config = dict(
    n_layer=9,
    d_model=96,
    n_head=3,
    n_kv_head=3,
    head_dim=32,
    d_mlp=256,
    vocab_size=8192,
    activation='geglu',
    norm='rmsnorm',
    norm_place='pre',
    norm_eps=1e-05,
    positions='rope',
    rope_base=19000.0,
    rope_fraction=1.0,
    qk_norm=False,
    attn_scale=0.177,
    bias='none',
    tie_embeddings=True,
    parallel_block=False,
    init='normal',
    init_std_qkv=0.0434,
    init_std_o=0.0434,
    init_std_up=0.0434,
    init_std_down=0.0266,
    optimizer='soap_variant',
    lr=0.00941,
    beta1=0.95,
    beta2=0.95,
    weight_decay=0.071,
    lr_head=0.00962,
    warmup_steps=200,
    schedule='wsd',
    decay_fraction=0.714,
    decay_shape='sqrt',
    final_lr_fraction=0.1,
    batch_tokens=32768,
    seq_len=512,
    doc_mask=True,
    train_tokens=120300000,
    steps=3672,
    dataset='wikipedia_en',
)
Each number is 200 + 30 x the weight over its row's rms, rounded and kept within 0 to 999. Layers, rows and columns count from 0. The size before them is the row's rms in percent of the matrix's.

# down: layer 5 MLP down (transposed), 256x96, rms 0.197, rows 69-92, columns 0-95
# gate: layer 5 MLP gate, 256x96, rms 0.199, rows 70-93, columns 0-95
# up: layer 5 MLP up, 256x96, rms 0.194, rows 70-93, columns 0-95
down69,096,241,232,197,141,192,233,203,225,207,213,180,179,190,193,167,169,225,187,195,229,154,206,193,164,169,194,149,189,178,160,192,211,234,208,194,193,237,187,185,211,203,232,230,196,204,202,182,208,166,199,196,135,178,230,248,217,188,223,155,162,229,151,236,181,165,170,168,206,206,185,262,191,154,192,281,209,139,150,216,227,168,175,121,166,161,228,175,179,188,191,211,200,206,214,239,248
gate70,090,202,177,216,196,160,196,170,218,230,179,208,174,211,213,225,234,189,207,256,159,191,170,258,211,199,186,194,191,145,242,198,187,189,222,223,164,151,255,237,163,220,140,193,162,138,183,211,197,164,229,204,214,220,163,178,187,178,229,168,199,205,182,190,148,180,163,227,267,149,188,177,255,255,159,179,172,168,165,186,182,183,203,206,220,203,181,166,217,249,253,241,195,194,193,242,197
up70,098,168,191,199,200,129,196,218,182,234,198,215,184,172,200,243,160,238,237,194,168,178,156,247,239,167,193,177,220,188,152,196,165,182,160,187,155,194,191,221,193,247,149,136,191,176,178,202,237,211,170,273,235,142,200,146,224,194,179,201,213,184,218,245,190,189,173,195,256,169,227,207,210,239,169,161,183,148,220,234,166,188,185,166,236,167,220,206,204,230,196,181,196,163,182,182,173
down70,106,196,183,218,209,244,195,199,195,149,179,162,202,184,199,189,240,205,188,184,215,266,189,159,206,231,215,184,174,219,179,196,156,209,190,264,238,220,190,173,207,179,242,271,193,252,215,202,212,191,215,170,168,182,222,243,192,186,207,250,183,186,176,130,240,174,199,190,116,197,222,181,147,153,234,221,253,232,178,143,235,241,171,206,153,225,194,205,179,196,200,179,221,227,229,217,179
gate71,105,174,208,204,218,230,205,206,217,237,201,236,259,192,180,198,164,197,253,215,198,182,188,158,224,194,227,178,230,176,140,162,198,175,162,245,184,175,158,206,252,219,200,189,163,189,218,199,180,133,166,190,190,154,229,174,209,202,194,196,210,189,214,245,215,200,147,246,128,164,218,182,256,188,153,274,158,192,181,221,226,194,225,227,189,221,202,222,231,153,185,239,180,213,191,159,245
up71,096,202,199,238,193,187,173,201,185,185,236,210,246,214,152,230,142,94,201,226,177,187,210,209,148,199,196,155,220,212,234,184,178,225,255,227,241,212,228,168,230,199,213,187,173,183,221,215,250,134,192,175,189,261,197,189,189,218,188,213,234,231,231,171,185,185,222,212,190,236,150,192,201,228,172,260,216,201,251,185,152,164,195,187,196,237,174,238,205,230,225,188,186,222,238,158,187
down71,099,230,153,206,168,195,211,200,165,168,180,213,174,250,199,173,130,214,161,247,253,185,190,223,169,206,182,211,165,192,147,155,197,187,207,180,171,203,200,197,193,178,232,219,235,185,158,138,230,257,229,177,190,181,214,183,146,189,216,222,187,205,204,143,176,204,219,177,225,232,217,221,244,225,172,197,223,230,241,187,177,215,188,182,200,190,250,175,195,191,295,216,202,248,266,194,190
gate72,107,232,234,201,241,223,211,292,136,241,197,175,197,151,192,182,257,223,180,222,214,200,224,179,214,202,194,163,219,159,188,172,225,231,171,161,233,179,164,221,217,215,212,177,168,241,212,214,167,172,211,178,219,203,180,183,195,204,151,185,238,165,209,193,205,154,183,264,268,215,222,237,208,229,177,199,250,194,165,158,218,252,192,137,194,162,225,223,181,216,174,189,179,231,208,224,199
up72,092,159,190,163,241,212,208,215,186,268,161,258,188,235,196,147,212,180,199,249,199,206,205,194,255,184,191,203,194,147,246,247,216,193,150,221,162,174,216,185,151,196,262,163,219,235,225,205,206,136,205,225,185,207,223,196,174,212,220,236,201,189,206,190,187,233,245,214,169,182,133,200,200,181,184,159,217,180,213,217,197,197,233,161,216,210,210,143,222,128,173,204,215,212,152,180,231
down72,100,192,260,164,211,227,174,199,193,197,213,174,212,204,238,237,118,179,228,178,191,185,203,159,175,269,215,236,177,142,169,240,210,201,186,185,222,115,209,197,201,204,177,138,183,216,219,165,241,201,238,183,237,193,193,129,232,202,196,191,220,201,169,155,224,202,256,224,170,190,182,196,210,236,213,166,221,204,196,169,226,148,218,179,190,223,222,208,180,182,243,229,225,213,159,182,238
gate73,107,152,157,181,257,222,212,229,182,220,192,133,221,199,213,201,230,191,234,246,190,183,181,190,181,202,229,192,159,168,264,237,197,210,182,225,202,201,260,213,247,210,206,194,214,181,188,261,175,215,181,221,234,197,179,263,177,183,164,242,264,200,183,197,229,218,208,246,198,191,192,202,155,169,143,174,210,229,216,228,197,239,216,228,159,165,232,220,231,214,132,220,179,164,184,164,230
up73,106,216,191,169,267,248,250,231,171,186,187,198,212,154,225,227,231,248,209,237,227,150,166,161,235,194,207,246,237,225,232,214,175,199,177,176,235,235,144,205,177,233,177,212,219,223,225,239,197,232,176,246,133,195,257,228,199,167,170,173,162,147,184,176,224,208,177,215,194,191,197,217,189,217,256,201,233,153,228,167,233,207,172,177,197,176,226,178,194,205,233,157,215,225,183,167,207
down73,105,158,224,173,220,202,189,243,216,184,165,180,230,184,165,212,201,188,221,246,197,184,229,249,210,218,202,210,207,193,243,212,133,254,241,180,204,131,226,171,220,246,141,213,210,179,201,164,171,230,151,202,214,212,194,254,262,224,187,215,164,238,184,241,191,198,214,181,211,179,189,264,219,177,183,224,210,178,155,224,192,156,199,241,181,209,269,212,220,153,220,175,182,195,241,244,199
gate74,110,213,260,177,254,172,182,183,249,215,215,161,175,212,199,130,241,196,200,185,256,222,220,201,181,195,199,168,208,171,178,195,228,185,174,245,218,150,188,181,141,205,170,153,197,161,138,190,216,231,260,201,190,218,227,210,226,176,193,199,170,176,183,143,215,171,180,249,231,148,227,198,224,136,179,220,150,150,222,207,212,235,223,169,164,206,200,203,190,239,203,239,205,182,224,206,211
up74,096,177,187,221,209,225,213,190,192,213,226,233,207,194,204,185,150,202,212,229,209,234,212,146,159,196,217,178,196,201,251,213,170,195,146,220,162,163,187,246,179,157,217,188,179,157,199,127,228,211,174,250,183,233,224,212,186,166,233,131,246,131,159,202,187,209,162,183,129,199,196,156,142,217,207,228,194,198,144,177,202,192,213,218,169,159,173,179,218,182,226,166,193,168,222,186,159
down74,102,179,175,198,205,235,230,192,220,185,266,209,203,202,203,246,169,175,201,229,158,213,231,138,217,184,210,174,182,129,233,223,215,182,258,225,185,201,211,155,225,270,183,180,232,191,164,198,201,160,135,226,254,178,248,215,223,222,227,202,245,155,222,211,234,148,240,210,177,164,205,207,223,213,194,195,209,152,242,181,216,228,210,202,204,202,173,221,224,167,225,224,222,188,223,174,264
gate75,109,158,176,160,173,197,186,215,200,223,179,205,193,173,226,233,230,239,242,204,154,215,228,176,198,194,237,206,172,187,178,216,159,207,186,164,161,234,176,195,232,156,175,265,205,184,188,293,222,254,192,180,205,252,180,239,188,145,188,159,202,142,252,238,199,224,188,240,199,211,199,187,237,237,194,169,230,187,186,201,208,232,236,214,202,229,264,185,224,175,220,193,156,187,251,183,203
up75,102,223,224,183,212,227,163,234,209,189,247,209,149,168,178,143,222,178,182,178,180,218,267,213,219,208,242,231,221,175,168,215,204,189,226,233,225,198,212,237,218,247,187,231,145,222,182,202,216,160,172,227,190,219,175,139,187,139,181,203,223,210,139,188,229,181,191,133,193,202,215,201,203,125,169,227,144,206,213,187,204,198,187,232,212,162,161,234,230,188,170,163,230,220,174,154,175
down75,099,214,221,201,183,186,175,183,172,214,157,229,221,163,216,150,149,141,143,252,246,183,243,229,198,213,177,215,241,186,235,232,226,212,201,210,233,226,221,273,231,202,224,182,200,192,237,134,189,190,232,208,159,185,196,227,236,196,224,205,150,206,215,228,238,240,184,179,190,231,250,166,197,183,198,233,190,188,227,194,224,217,229,238,214,182,227,235,197,257,260,164,236,192,164,171,189
gate76,101,274,203,171,178,223,179,226,206,185,223,167,173,203,242,193,200,186,172,185,223,184,228,229,258,220,180,178,174,142,182,207,211,206,201,250,254,191,180,117,190,226,200,192,204,175,168,145,229,156,243,221,249,235,255,224,213,183,192,205,183,212,207,223,232,204,229,157,194,203,168,175,217,188,139,230,187,172,207,233,191,246,196,223,200,224,197,159,244,221,232,216,215,270,183,212,241
up76,109,217,225,221,208,279,224,227,169,157,256,193,240,199,203,215,193,222,273,221,231,196,253,195,232,194,209,189,191,159,225,180,222,231,169,191,201,244,186,218,181,212,194,152,185,210,205,181,198,209,216,193,231,144,224,249,213,243,205,148,223,203,255,244,191,230,238,166,186,231,167,164,217,242,211,138,199,169,177,182,192,191,157,224,198,143,232,199,211,201,170,160,144,166,181,193,178
down76,103,169,218,178,180,213,255,209,211,131,210,173,176,182,188,188,151,206,231,226,160,187,168,247,239,210,185,162,162,242,95,229,278,211,185,195,213,224,236,228,168,196,247,209,192,176,174,187,222,165,222,191,189,250,161,169,195,225,168,191,202,217,174,219,188,213,186,213,165,195,169,236,206,233,194,209,215,177,196,194,199,177,168,150,195,157,189,207,217,167,169,205,274,178,220,233,209
gate77,107,184,176,188,261,195,188,231,162,203,248,227,253,215,162,135,217,228,226,213,166,194,206,202,161,175,262,193,187,187,182,188,219,187,148,218,179,221,200,200,161,195,200,198,177,211,178,232,208,207,150,180,141,142,221,200,221,198,177,164,207,209,197,215,190,193,230,219,185,221,186,227,146,242,213,245,216,206,212,139,155,216,186,185,177,173,192,158,211,188,157,242,204,174,208,106,148
up77,104,167,142,192,216,211,209,169,201,180,169,200,215,177,200,191,184,170,161,200,185,251,177,204,220,216,218,223,200,222,221,235,169,188,255,198,198,194,267,159,222,206,179,230,112,215,173,225,191,201,207,202,185,206,223,256,210,147,154,208,222,221,175,233,207,161,178,172,159,224,173,202,180,212,195,214,208,201,203,238,268,235,166,194,187,225,151,235,148,141,218,258,217,175,139,236,196
down77,116,215,213,223,193,219,246,170,196,219,249,198,239,220,241,222,261,197,173,189,192,195,269,203,200,161,177,221,154,227,204,239,206,147,168,166,199,192,218,188,222,235,184,187,164,164,203,200,197,185,151,207,208,161,187,201,219,237,237,168,242,230,195,213,199,193,162,179,266,199,262,220,249,237,212,235,230,191,170,132,199,257,186,215,136,180,158,205,184,223,200,204,188,215,164,151,211
gate78,099,145,187,195,231,225,128,213,148,206,192,221,210,220,228,187,165,142,255,169,144,195,212,245,223,201,203,188,233,257,220,216,229,206,177,217,197,190,223,199,243,217,167,231,225,184,158,160,215,164,200,192,196,211,236,229,186,195,200,200,196,176,206,190,194,243,221,201,228,237,240,150,246,178,165,132,177,202,266,215,218,199,184,248,207,195,144,214,203,233,162,177,196,177,143,190,231
up78,095,177,197,215,206,217,166,226,210,231,247,241,194,218,180,240,237,164,176,207,220,196,221,224,215,178,163,182,217,196,132,216,202,262,155,184,168,192,184,213,216,229,132,183,143,196,180,207,164,178,158,250,193,208,155,176,163,182,212,235,174,234,193,191,161,210,193,232,195,130,173,230,219,239,186,199,191,256,208,199,138,205,192,148,173,227,178,186,252,233,202,183,143,231,195,213,180
down78,101,236,186,188,249,181,157,229,180,210,163,236,194,243,125,218,174,187,164,170,153,217,183,182,194,183,224,189,198,281,148,193,196,172,216,188,229,173,266,216,209,210,201,234,250,162,156,248,197,228,173,231,223,219,215,216,237,178,206,185,212,201,181,214,184,213,238,144,198,218,197,189,216,210,211,133,178,230,222,196,211,187,210,234,274,151,169,190,184,236,207,224,197,165,238,181,222
gate79,093,201,220,164,206,194,224,147,124,257,208,248,166,213,224,231,243,196,205,186,215,182,249,227,203,177,167,177,170,157,220,182,231,223,208,222,183,192,215,193,166,191,207,191,218,142,189,196,206,252,240,198,197,160,231,237,220,163,162,241,199,158,214,133,238,256,223,203,161,207,245,200,218,155,205,264,220,163,217,222,195,164,134,203,158,206,202,205,212,212,199,226,225,202,182,209,223
up79,102,200,197,215,220,202,193,240,175,206,223,205,213,150,204,158,233,242,236,215,227,216,247,206,178,217,169,229,163,187,198,168,254,195,150,214,230,218,229,264,247,280,212,188,228,262,201,208,175,148,179,199,184,218,206,227,175,240,181,238,158,182,238,210,276,247,157,223,214,239,178,200,186,239,225,212,238,199,201,193,190,165,196,229,213,200,193,230,157,218,167,173,190,253,194,177,188
down79,097,183,189,203,154,147,242,154,193,208,219,185,221,218,194,254,217,179,204,159,182,142,212,161,214,129,218,191,193,206,224,202,201,179,216,201,168,229,234,136,142,163,190,212,167,166,195,219,226,182,207,224,226,191,202,196,199,181,124,120,253,169,207,162,190,158,166,219,168,225,221,207,220,210,211,195,175,163,217,174,187,243,190,210,203,162,203,189,237,156,184,206,257,158,183,181,232
gate80,101,204,157,147,219,218,203,210,187,233,245,167,203,162,232,209,243,160,198,192,200,239,142,174,199,133,196,205,208,247,243,224,194,203,206,244,221,162,193,212,205,194,201,194,185,184,229,137,182,228,208,156,233,169,204,207,189,197,168,258,225,155,158,220,234,196,199,233,221,219,237,231,192,280,218,184,165,135,215,194,190,222,230,165,204,146,182,191,202,148,191,170,184,234,159,186,224
up80,100,205,155,223,200,142,196,216,183,269,242,239,215,206,209,227,185,235,196,211,246,202,196,162,186,180,190,201,168,265,198,274,188,225,177,153,166,242,242,221,223,190,201,191,208,222,231,204,173,195,194,212,170,196,142,223,198,218,169,189,208,213,187,215,223,206,232,183,187,193,165,129,192,266,210,199,153,217,212,187,226,228,206,174,139,172,228,174,233,231,205,212,120,170,182,241,194
down80,102,215,242,119,179,189,199,192,204,141,141,210,221,200,161,219,168,179,203,181,191,229,194,166,225,212,220,197,234,154,190,199,193,216,231,187,187,204,230,168,216,190,211,210,207,235,219,229,150,152,237,158,239,227,242,155,203,223,238,245,208,178,229,167,201,182,147,236,246,196,217,191,230,213,211,161,234,135,209,166,173,189,257,192,222,194,239,219,228,212,210,188,255,171,170,261,212
gate81,106,227,188,211,218,206,167,177,194,187,204,176,197,187,228,203,278,252,148,226,197,252,220,189,180,218,235,253,189,202,162,219,166,176,174,188,195,207,156,177,194,214,208,224,189,123,169,177,141,172,195,237,183,230,206,182,198,207,200,194,169,204,262,160,221,251,154,227,227,198,174,225,196,255,212,257,231,187,229,211,201,239,158,214,184,155,178,221,200,175,235,223,266,207,246,196,215
up81,101,211,195,200,208,148,205,178,150,202,182,198,187,161,200,174,277,162,244,146,166,173,204,192,234,193,163,215,192,193,223,210,119,189,252,173,241,185,220,181,203,211,217,206,178,200,212,182,170,166,156,190,186,201,231,234,161,226,166,228,185,153,190,164,200,232,174,227,184,242,195,175,234,222,200,233,182,204,214,242,166,186,201,189,176,187,217,293,187,152,246,256,192,230,195,165,219
down81,105,220,233,165,218,209,185,199,189,201,157,187,211,175,185,182,217,229,256,187,189,165,152,224,156,218,197,233,163,171,210,204,217,262,252,232,181,165,214,222,167,275,204,171,210,193,214,204,243,201,206,210,177,247,227,234,201,147,203,200,194,188,155,183,175,168,201,145,185,181,180,195,204,238,164,198,168,234,223,184,219,187,202,285,172,205,170,151,216,172,158,249,135,211,223,178,238
gate82,070,198,170,189,157,270,263,170,209,242,236,209,199,207,208,171,221,196,244,238,221,164,230,190,218,192,190,203,145,189,239,136,223,138,238,196,222,167,203,229,186,200,214,267,223,174,201,195,152,249,233,178,187,188,206,166,221,182,207,211,184,175,236,203,189,197,154,175,160,201,210,198,180,183,210,238,238,154,197,236,241,188,160,187,184,274,247,175,182,205,215,207,204,155,236,220,209
up82,081,182,181,217,291,158,225,239,196,151,144,193,193,278,181,147,208,223,203,191,160,223,147,204,157,236,207,178,187,204,138,167,166,183,186,214,195,224,272,216,238,199,168,212,220,222,202,230,225,183,174,186,211,218,238,180,230,231,211,190,216,215,228,207,205,191,189,221,154,203,223,192,232,183,200,165,184,189,208,204,210,240,183,206,139,193,216,150,198,147,235,199,225,241,208,147,205
down82,089,171,208,186,207,194,217,172,189,215,245,167,212,157,191,216,217,162,208,215,202,182,238,181,213,245,174,228,178,192,262,234,255,209,229,137,223,138,124,200,204,189,221,176,184,216,238,202,181,255,187,212,169,174,197,179,215,221,199,224,243,217,195,235,130,194,191,180,241,216,174,211,190,238,195,188,241,175,180,280,215,156,197,178,237,199,177,187,200,280,201,228,194,179,174,167,182
gate83,111,224,235,196,168,246,165,218,165,217,238,190,238,219,253,231,247,193,219,230,202,185,245,176,160,236,206,238,180,233,174,154,167,208,171,237,192,229,201,242,221,193,212,161,162,131,205,229,169,213,188,237,219,204,157,190,230,220,196,180,238,158,190,233,206,147,236,211,181,224,270,152,128,236,199,222,189,195,163,173,212,230,182,198,166,179,186,246,182,202,210,189,185,185,227,169,211
up83,110,181,189,183,192,186,189,226,170,253,188,238,190,160,211,223,179,224,206,210,181,209,230,193,216,207,208,202,195,201,198,126,127,175,167,182,215,175,206,226,197,159,241,249,213,214,271,249,179,177,179,196,166,220,256,210,196,131,204,186,220,190,219,286,196,228,202,203,149,199,177,241,235,230,177,167,185,250,176,240,187,227,241,206,181,235,257,231,207,193,178,168,169,196,212,173,190
down83,097,240,245,214,215,174,215,197,212,216,221,215,222,192,224,172,209,195,226,208,209,182,158,220,166,215,221,174,218,207,150,195,179,199,245,218,207,237,158,251,214,156,213,194,249,141,159,185,176,180,189,165,218,156,197,173,187,128,216,248,109,176,171,272,241,209,199,174,191,229,202,194,245,178,211,223,167,206,224,187,223,208,187,219,259,222,201,217,141,260,175,209,199,214,187,175,188
gate84,103,170,194,197,199,258,252,217,180,138,173,224,193,186,191,198,192,221,203,193,166,180,218,198,175,230,183,223,229,198,208,229,209,161,188,166,253,248,222,149,216,219,170,204,197,223,176,215,183,238,160,248,156,237,113,182,199,199,176,203,207,161,185,204,185,204,200,205,225,243,192,199,166,185,242,174,163,174,219,135,188,196,167,190,152,209,161,260,217,217,171,208,130,169,233,229,246
up84,098,223,219,204,226,224,213,223,176,217,230,157,245,239,223,159,159,129,116,188,187,235,206,248,167,223,189,181,200,210,193,211,186,191,200,193,245,153,209,188,145,200,214,225,205,202,226,206,264,218,211,168,187,202,230,148,249,189,169,196,238,137,164,185,181,191,159,206,191,175,202,195,135,203,197,203,197,210,225,184,186,220,133,204,253,217,182,163,257,220,195,203,214,224,193,239,168
down84,102,231,194,154,181,190,158,218,202,205,166,187,164,244,222,253,247,169,166,231,202,308,194,243,196,181,183,184,196,195,223,196,197,180,180,216,192,202,191,184,175,223,179,175,211,254,224,195,230,148,194,194,225,228,228,268,231,238,200,166,213,143,185,139,188,197,171,154,183,227,174,242,197,232,197,241,186,144,219,208,232,226,196,236,212,171,211,192,191,164,219,234,208,192,218,149,177
gate85,103,243,168,190,259,202,233,222,139,172,217,217,203,234,186,188,208,230,209,229,172,242,209,142,215,204,231,214,184,207,207,190,225,205,194,178,167,189,247,156,178,218,191,250,172,181,207,237,201,237,204,175,204,196,226,169,206,205,227,244,196,200,203,247,201,231,228,266,195,243,240,194,226,252,243,169,239,255,191,161,207,269,166,183,177,180,223,211,263,252,234,201,198,204,180,147,191
up85,102,124,209,226,203,234,154,192,146,214,200,208,188,222,179,214,217,202,180,257,236,167,245,226,188,185,161,221,187,155,219,253,227,209,168,200,193,195,248,194,145,164,207,165,214,199,205,169,208,157,256,196,184,145,216,195,205,228,223,218,182,171,192,192,229,206,224,212,186,194,166,222,205,214,225,177,222,243,200,106,220,161,224,267,233,194,159,202,196,177,237,219,191,239,186,181,252
down85,103,186,188,216,183,141,253,241,223,175,209,198,207,171,204,204,170,157,231,206,177,154,154,199,138,155,230,152,223,210,203,277,183,159,200,229,216,220,181,138,210,198,215,200,208,197,171,209,188,224,244,243,230,244,189,196,194,196,175,213,213,242,205,154,216,209,164,184,174,175,186,239,155,139,182,209,198,254,195,208,192,200,203,270,235,183,194,210,140,191,199,172,187,156,193,216,151
gate86,080,179,207,131,196,237,215,182,196,175,210,227,154,217,182,190,180,184,139,167,129,152,220,137,191,213,153,224,215,241,175,216,191,227,189,214,168,165,216,199,265,201,228,190,186,226,193,222,193,230,146,215,223,181,115,200,196,159,172,181,210,201,220,184,209,235,170,174,208,228,214,190,157,200,217,202,208,178,236,229,212,196,145,211,262,221,183,183,220,186,204,245,210,192,177,219,273
up86,087,168,218,244,210,219,178,253,229,217,192,175,206,232,182,163,217,165,185,253,190,165,219,218,211,227,140,236,187,196,188,214,177,170,158,149,191,199,210,198,192,209,245,198,202,200,205,231,191,258,186,181,227,251,232,255,270,184,210,204,183,187,194,254,168,182,215,197,158,216,192,196,174,182,155,161,237,201,207,175,250,204,245,208,181,234,121,149,245,243,190,192,155,205,230,214,212
down86,082,178,191,205,193,193,200,219,163,143,208,208,204,208,267,235,203,230,170,205,161,230,201,169,166,179,217,184,223,264,214,195,166,210,225,206,222,176,175,228,235,208,209,154,193,197,238,196,162,150,177,184,200,155,173,198,194,111,198,242,185,163,210,183,232,178,211,167,161,180,213,200,163,193,224,204,157,160,228,207,213,169,192,256,200,264,264,229,242,155,215,186,174,201,192,133,183
gate87,097,190,213,215,207,165,156,213,185,161,212,209,175,186,146,175,244,220,272,203,212,169,207,201,178,271,204,184,237,203,228,200,192,187,203,137,164,205,162,195,225,185,153,213,187,195,214,234,228,151,200,163,182,256,174,196,213,223,213,205,245,244,215,189,235,246,150,183,213,215,243,169,220,229,157,220,203,224,123,188,183,206,221,200,167,240,199,196,239,250,239,263,185,174,192,204,203
up87,090,215,216,175,254,284,212,202,189,215,228,151,231,214,177,148,260,214,181,178,220,192,159,164,170,197,236,224,228,186,211,211,179,180,173,178,187,218,205,203,197,226,231,212,204,244,184,146,214,177,230,188,220,195,131,225,216,227,188,180,202,198,177,181,162,231,225,236,214,205,246,249,199,182,161,186,183,196,174,226,164,270,195,218,192,194,132,159,211,197,187,193,206,111,178,204,238
down87,097,208,172,260,155,177,197,170,259,203,236,225,180,222,173,152,170,212,212,184,201,201,216,217,192,228,182,184,209,208,233,208,209,181,172,127,242,213,250,159,237,229,144,169,190,143,202,236,193,185,180,171,208,175,214,197,168,180,222,186,187,235,157,237,173,193,160,227,193,158,145,224,232,184,201,198,161,212,221,200,173,175,208,169,242,215,256,200,183,205,199,216,171,187,176,299,180
gate88,114,226,162,222,175,154,139,211,161,159,198,253,231,178,206,181,223,212,223,165,154,199,187,177,232,165,194,156,235,157,171,225,213,199,149,230,196,187,225,239,232,218,193,186,171,156,252,211,203,179,266,170,162,194,198,202,193,214,144,234,180,179,182,161,251,169,230,211,204,229,194,210,197,208,222,258,201,236,208,197,231,239,198,262,214,154,180,238,185,193,178,204,224,195,195,180,266
up88,125,230,118,208,193,204,226,220,207,164,222,192,218,155,169,203,183,253,185,188,234,239,176,156,201,195,206,180,205,165,204,200,194,251,219,174,182,213,182,247,243,171,205,161,253,208,187,201,272,185,191,193,201,205,245,248,158,219,138,192,177,205,173,136,173,206,189,237,195,178,189,187,244,242,182,162,199,191,211,216,199,201,183,206,229,237,209,141,259,257,180,222,221,223,219,196,147
down88,108,216,191,179,243,205,163,244,182,202,189,214,143,158,177,183,159,197,173,229,162,190,219,166,167,152,199,166,193,151,220,250,152,250,237,166,208,205,192,231,225,201,200,206,146,237,216,212,223,173,222,188,231,204,229,207,241,210,197,170,220,204,173,166,198,189,197,115,179,138,163,247,217,232,226,231,202,192,218,188,151,197,168,230,187,188,199,153,181,142,223,153,211,199,184,186,150
gate89,101,183,209,221,183,200,145,189,167,252,185,209,242,217,220,239,222,242,136,178,149,216,243,217,188,212,150,250,156,187,276,217,221,192,176,223,175,243,222,214,195,175,231,241,230,214,160,200,189,212,226,244,218,171,169,185,177,151,201,132,164,141,217,224,208,180,176,206,211,199,207,188,223,222,199,232,230,218,214,238,199,216,215,274,210,179,182,138,223,202,211,194,210,215,203,173,229
up89,084,188,151,198,230,237,214,229,167,238,214,223,238,133,176,240,206,185,194,192,136,159,190,242,223,203,236,201,212,202,222,149,229,158,254,189,141,219,211,201,263,237,222,238,221,177,216,172,213,204,202,249,183,252,209,192,225,152,188,167,180,201,175,188,179,159,188,270,204,191,201,249,216,214,190,183,188,192,208,226,161,201,188,215,167,237,234,258,210,201,228,214,218,195,231,220,144
down89,096,162,207,217,208,203,211,190,240,192,231,222,234,195,216,200,153,215,190,202,233,182,227,186,190,216,211,185,200,186,219,201,175,161,127,259,178,234,206,155,252,190,219,234,256,231,128,213,167,214,263,204,173,161,157,213,187,153,218,167,193,195,195,165,188,196,159,222,189,194,129,220,160,198,255,272,189,245,192,202,193,180,218,188,214,176,176,226,175,176,163,226,203,242,153,193,176
gate90,095,201,203,208,206,259,170,164,195,188,182,203,221,256,277,231,196,205,190,214,191,212,248,220,179,186,242,239,245,217,189,188,217,145,212,211,165,222,148,231,173,204,186,268,250,153,209,182,218,254,156,210,238,227,219,216,195,230,210,232,186,184,167,245,177,193,201,184,179,231,187,208,148,180,198,148,213,238,193,202,187,236,210,200,183,205,199,154,172,135,240,200,175,137,205,205,164
up90,098,176,203,201,197,163,210,188,194,206,237,199,284,197,164,135,256,200,201,164,144,213,161,252,188,171,160,196,184,189,205,208,225,274,200,253,231,190,175,195,189,171,218,241,172,268,215,193,249,173,235,207,194,194,259,238,210,189,187,210,211,193,214,191,225,216,145,222,190,179,218,217,185,204,193,211,210,229,203,186,134,175,185,204,166,191,185,240,195,221,182,193,144,269,187,180,227
down90,098,186,167,191,212,246,168,170,213,230,198,182,248,214,153,242,233,124,202,213,246,223,169,244,189,208,171,121,225,172,214,184,190,203,198,162,205,194,221,202,141,180,177,186,185,269,208,194,187,196,201,259,201,150,187,257,232,255,231,192,207,218,252,183,165,193,134,204,242,208,210,258,226,222,220,184,209,198,206,212,150,217,200,220,189,208,182,162,227,221,215,171,190,206,212,177,217
gate91,090,205,155,198,224,176,154,170,225,201,233,205,154,229,123,244,219,181,171,203,185,175,232,218,220,202,173,173,216,190,227,185,208,197,189,294,191,183,223,205,226,183,182,239,172,237,207,206,209,186,184,191,203,151,255,225,220,130,220,149,226,160,244,180,231,217,160,251,230,212,208,203,233,221,205,223,232,180,185,135,177,199,200,225,247,240,210,174,203,167,190,217,146,211,212,212,171
up91,107,240,205,188,232,195,183,213,209,207,185,170,195,198,208,220,175,167,198,204,155,201,164,210,173,198,203,191,199,166,221,181,224,222,232,137,192,210,194,177,246,164,181,190,173,173,132,204,235,240,188,129,247,233,205,222,218,216,194,256,153,190,248,159,188,228,196,187,205,130,207,201,191,162,249,191,189,225,177,259,160,213,187,126,162,243,167,202,170,239,251,198,235,171,228,202,220
down91,097,202,215,207,161,213,203,165,207,206,201,193,197,158,246,154,195,200,230,198,225,186,267,209,222,240,243,219,243,191,174,233,226,227,216,220,183,250,222,154,199,230,223,212,214,198,255,202,202,238,202,203,193,157,92,174,180,179,211,160,237,248,199,234,177,208,210,231,169,220,196,168,204,195,156,167,190,184,193,254,234,192,170,235,211,145,153,231,259,176,162,209,185,181,231,207,211
gate92,102,180,205,217,215,199,230,169,146,167,293,217,226,191,238,223,181,235,202,171,169,167,196,179,179,202,256,235,205,112,213,212,154,217,166,179,170,231,201,172,204,173,164,192,206,163,193,148,207,210,226,194,144,234,185,218,176,234,212,197,233,202,173,228,161,178,244,223,200,235,172,248,148,166,182,200,205,223,225,168,206,220,225,232,146,220,201,212,169,225,174,231,152,203,196,175,207
up92,088,195,241,205,174,191,220,178,182,194,160,227,205,251,190,236,248,224,237,218,204,217,196,171,211,173,235,185,205,190,171,264,276,177,208,232,231,216,192,208,210,246,172,222,198,204,225,191,235,217,173,174,217,254,239,164,237,246,194,142,268,199,215,208,242,268,161,173,188,241,200,191,197,185,205,222,196,203,177,129,181,221,210,228,161,176,247,222,210,228,207,186,261,200,173,222,198
down92,091,206,201,182,176,242,134,161,193,255,147,187,238,205,195,174,207,212,179,174,198,188,176,197,205,213,186,139,210,210,241,220,180,180,171,178,261,220,210,218,205,197,214,159,175,195,204,218,125,254,180,130,171,192,220,185,203,223,208,248,276,209,228,195,240,188,199,217,205,194,165,178,188,215,149,160,196,205,228,182,174,218,191,273,229,161,169,203,188,217,207,226,186,168,216,265,224
gate93,094,219,187,255,175,230,216,194,188,186,153,185,282,208,239,210,223,179,209,237,194,154,237,182,181,200,251,200,198,199,180,248,181,196,170,202,162,219,179,207,162,202,213,246,157,166,162,217,161,223,257,187,177,184,205,215,181,110,205,222,204,185,200,207,212,241,190,221,206,155,238,183,227,196,209,252,231,172,186,240,147,229,212,166,152,176,159,211,216,161,224,189,186,168,197,153,161
up93,099,168,192,216,197,216,178,232,184,236,203,190,160,171,191,192,249,228,201,244,209,181,217,218,219,219,178,233,228,204,190,224,253,213,250,176,242,175,220,231,207,167,243,202,192,190,205,192,252,223,231,210,236,206,204,229,147,151,200,167,165,201,172,214,168,188,226,190,214,157,176,260,210,119,216,179,243,177,218,135,219,231,203,257,183,261,199,246,264,219,152,195,196,197,170,205,197